config.yaml
intermediate_size: 384
hidden_act: "reglu"
bias: "none"
parallel_block: false
optimizer: "muon_variant"
learning_rate: 0.00243
lr_mult_down: 0.7
warmup_steps: 200
decay_fraction: 0.689
doc_mask: true
train_tokens: 106300000
max_steps: 6489
Each number is 128 + 32 x the weight over its row's rms, rounded and kept within 0 to 255. Layers, rows and columns count from 0. Numbers have three digits each. The size before them is the row's rms in percent of the matrix's.

# layer 6 MLP up, 384x160, rms 0.123, rows 81-115, columns 80-159
103:101123149193094149172183130122079178115132117129144112105120130178128136103138163140087196041130098126157136156127126168179122070127139139118197094130147095125188035097119151216142085178184129132158133077157155129172131142108121104096120202
097:124127194137095088171173025068191125108121115162097146110119118088119133145139118144144150169148113156163122181081157146174089150149140153096116166086044088140143102139121104153141177101161128104111141118112122145141033099075190129149153134
102:093107100112070079096148105130130100152133070109178141094133127138117133101152133151157120114154131103117088121088119131131041183150110132104087176121141124098070104108135058115093133153145102037089091094096178135139059163070076138113112061
092:106158159181148168138097126083121199184119143160194136084134185075121165149088116138099100119146098142127149092161088122148104105170127109098119138136123158143127161154078102146079148183132067136129047169155146130119076085136169197086090142
109:132097102153137161138147136145124113101124129128081121131169117011081129084144153133178122087154160127114123074115139152164168085135123137104103094072155133051108168148119137181123087111150146085113101089128131154146139171131103116101151132
098:156135122168138111115135089128115078136035189167185115145061075122067102100095147113127112152139070144109168177163125107113156124162160172122084181120076124126120118148072135102124100086133184163134158080144187217161117149073178164151118131
107:136094128131139133119126146127113152194143133159113146138133125127111140095114069115094126153141101111129092124144085118086206129157090135093150109129210108176097137079152105139212113171149140183167069118121177168079098129096028179178106138
099:138080124180140155161139165096135135070114085142110137143090098113096122076152119101163085140134138097064103127128137070134141126146117090120043102146103080154149139156109132065111179089115108163174110134142137116155104139130058127174149140
096:135109103142132137102170184091075158105058195139139116146135119096091154129122128172104100150110143064130150121131093096084042121136039099159126132110124050096113170116123129076079142153122115113150124097092137162183091074073071157118115088
098:120104174095094159153110078163127107137128108083093188134100037123096121075168146059144193115117135087132120154069064098095077128089099171150104090120195168124104138131156089105051114090122156135126134152106109123067102115152159140163134163
092:122193121125117166069104099067116119153151088078085118107180130113148176165110144123135148137095114190148110196133086167191144093115119135121091196083114153128156093154092107145119117103135104113115169195121163196189135174155109146110099087
101:068165080151109047095127101157147090144204151097187070117087117173140150113123157139133093108098102175117119117130079101083098207091133098112105059156126083149171121164093144154118050143131095138130142112144083108109148120110093119101104078
108:149076108113118187155138153118107104100168096131062148067160169174127139154090092139058082130191126085130120052120146140130133140147103088102135122120134099096126052142113131116131067092101121109133169110092139132150078108096113087112174147
098:161169134043144135104142136127139115136084113145128121070101188117135125141089124125122048155083178072145137151062094116154156143070055096091172122100125086126131137130141106094147146117125081115157116135151164120115140170118163087147101145
105:130184102157143120135147096171071161081115162125149127091122174140122105098180141115171111157078065121095132143166098140146125173127144100101166148092110172138163122172155110116118210156126082145118060099102144161123088083141170154150123137
104:135159145083115171132155112094151151111113190161103127144108144116168127115086093164140135177143180149107131204166122138155119072142060164079144108086051143097053139165154061161173133133111069117126121171081170053128104100112138159127129136
104:170118117159137119122061149087159127092171116063152136118103107141122124107070140112124100119134169145096192146125077094179048120107148083166065094087134144149117082112168148080099128043130114123100165147063113122141156145137108095104106111
098:133141145138139126082112078132146109137144151139087098097159084122155162107107104103151135110112123112145062112143039069118134122165151144148102138171136138121142129086059053110111080163175125091072120103142115108128139147071159107145155159
098:129170103116124200143106138165160120095176140081104075174130137112097115101147153153128154187138129140164085093124113156106099131103077123146111123166140182127185089096150095143076123062145094127138086090091201120125134143113173114111162104
094:105088119122109151100142127183085168124106146158114213056100142176162068142106135109116173087116083110127135101118090138100079162068131103131112113091184091090134097146137153127095111116107124116111089107098202102109101120143133115178156120
080:070127094153133152157161079112109153081069060096067130142217121166105155110119183116107160121104103111097134124105157099191175164128109133129142119120161134110136155085105115094125156110082114162125145096160151209125129139138082127105118143
104:191101177127117147164118177162118084085119144136118188155128125137098121163111171115133136151129141103096126104132111058080071144129071158106140193136126140075208114129106116111103131086204159137168110139149092136156071095143132079103117153
107:110117164124129107068090026146145076100095175142093053118117114133102076136117121155116105148100136123180106109126118128151162083118168107099104086146090147161174099088044057182138151138140111120107112094107122186111066182154109122063160105
087:176101128138142084103117135117177089152131098125117153139165110145142104049083080119077119143101075100137104135070140166131137179122111119222137115054198149143168118110151101114128108107115101138143117059095143068090129110176134066162128150
101:062129178141080074135159076159156161173130080076148146127185164140164105167102119147049167109109182111121136168127083132145119075142138117139133089116191122162142152154181120150120160140151179114178103138176167188138186190133139131129140121
104:120096153193111162133094116060116122086125164119116127166188148137185127144142105125107135091128127124044111136121123085182085127165096107101147112071121175118129126099201101110151148106101070146096134121131117167134125120116089110101176128
085:112087148154112149109135109118175178116155156079125115147126161123150209170128154157134115054176108095128095163088146108109135121136162033148167138200140085145111110159102078157081113194132157094107069155123066106123155092131134161142170065
093:131157190125170139122098117165111175116105126173098088139159091149131101143117128116054099069129151149114122120184101080124130070101159110086153109125059138126190146138113128075133188155126132117166146140108125113104062112163109122132122072
091:164076117133167151216133160165125095106128129127070103105155199108062101176157082188134092144118104149060139090124136086126103137169113090130114119152158136101138091064131098086134110120113107152122182117130097161163078133159102086155112109
108:099109147128109115130086123150080132151118092144076119120067096121105075125157113105131076183135172150163083103102142127076146145150175187181173160128102104109179148151106068137160164138114154105108135162180075113136159182126128101074168096
102:080102122128181106141115119187099107144108184151105164079137134172094142107122133211106102134178116091153143080118101083136105109122079126151116080138138102135079048080142113140134127055135133070190106141137128192124087150185136127103168101
096:146142110128129113062128145120143111148075120135163085070149124148138160165107163029076143189120175130111122108078146136096133122104102164096135136116128107122108081160167077111171119110123086199123125098173122120203084107137096119110093068
106:118196166180132192151143109172130163075065174135083115162140128099143163102192100099135127092088109112108134105187105137080154145105107139092110120067173094135103205153148091152176108111142135094118189097124139145130137144114129133114104155
100:097119107117158091162099144104140092159126138118146148159120132148156139121105124104195107177138068098129171150156116140063205168186107104148126061125058091108083105089149138060101133173139129115058108114122114136073141090080205135125105061
108:170111157147109153116136093141162166124123144149078084169153108114164146081108126131132145132178101226137104062127162071081074073074151154114146115086109158156055190143130121211160131132120143084133156167140107124096184172110131144152131123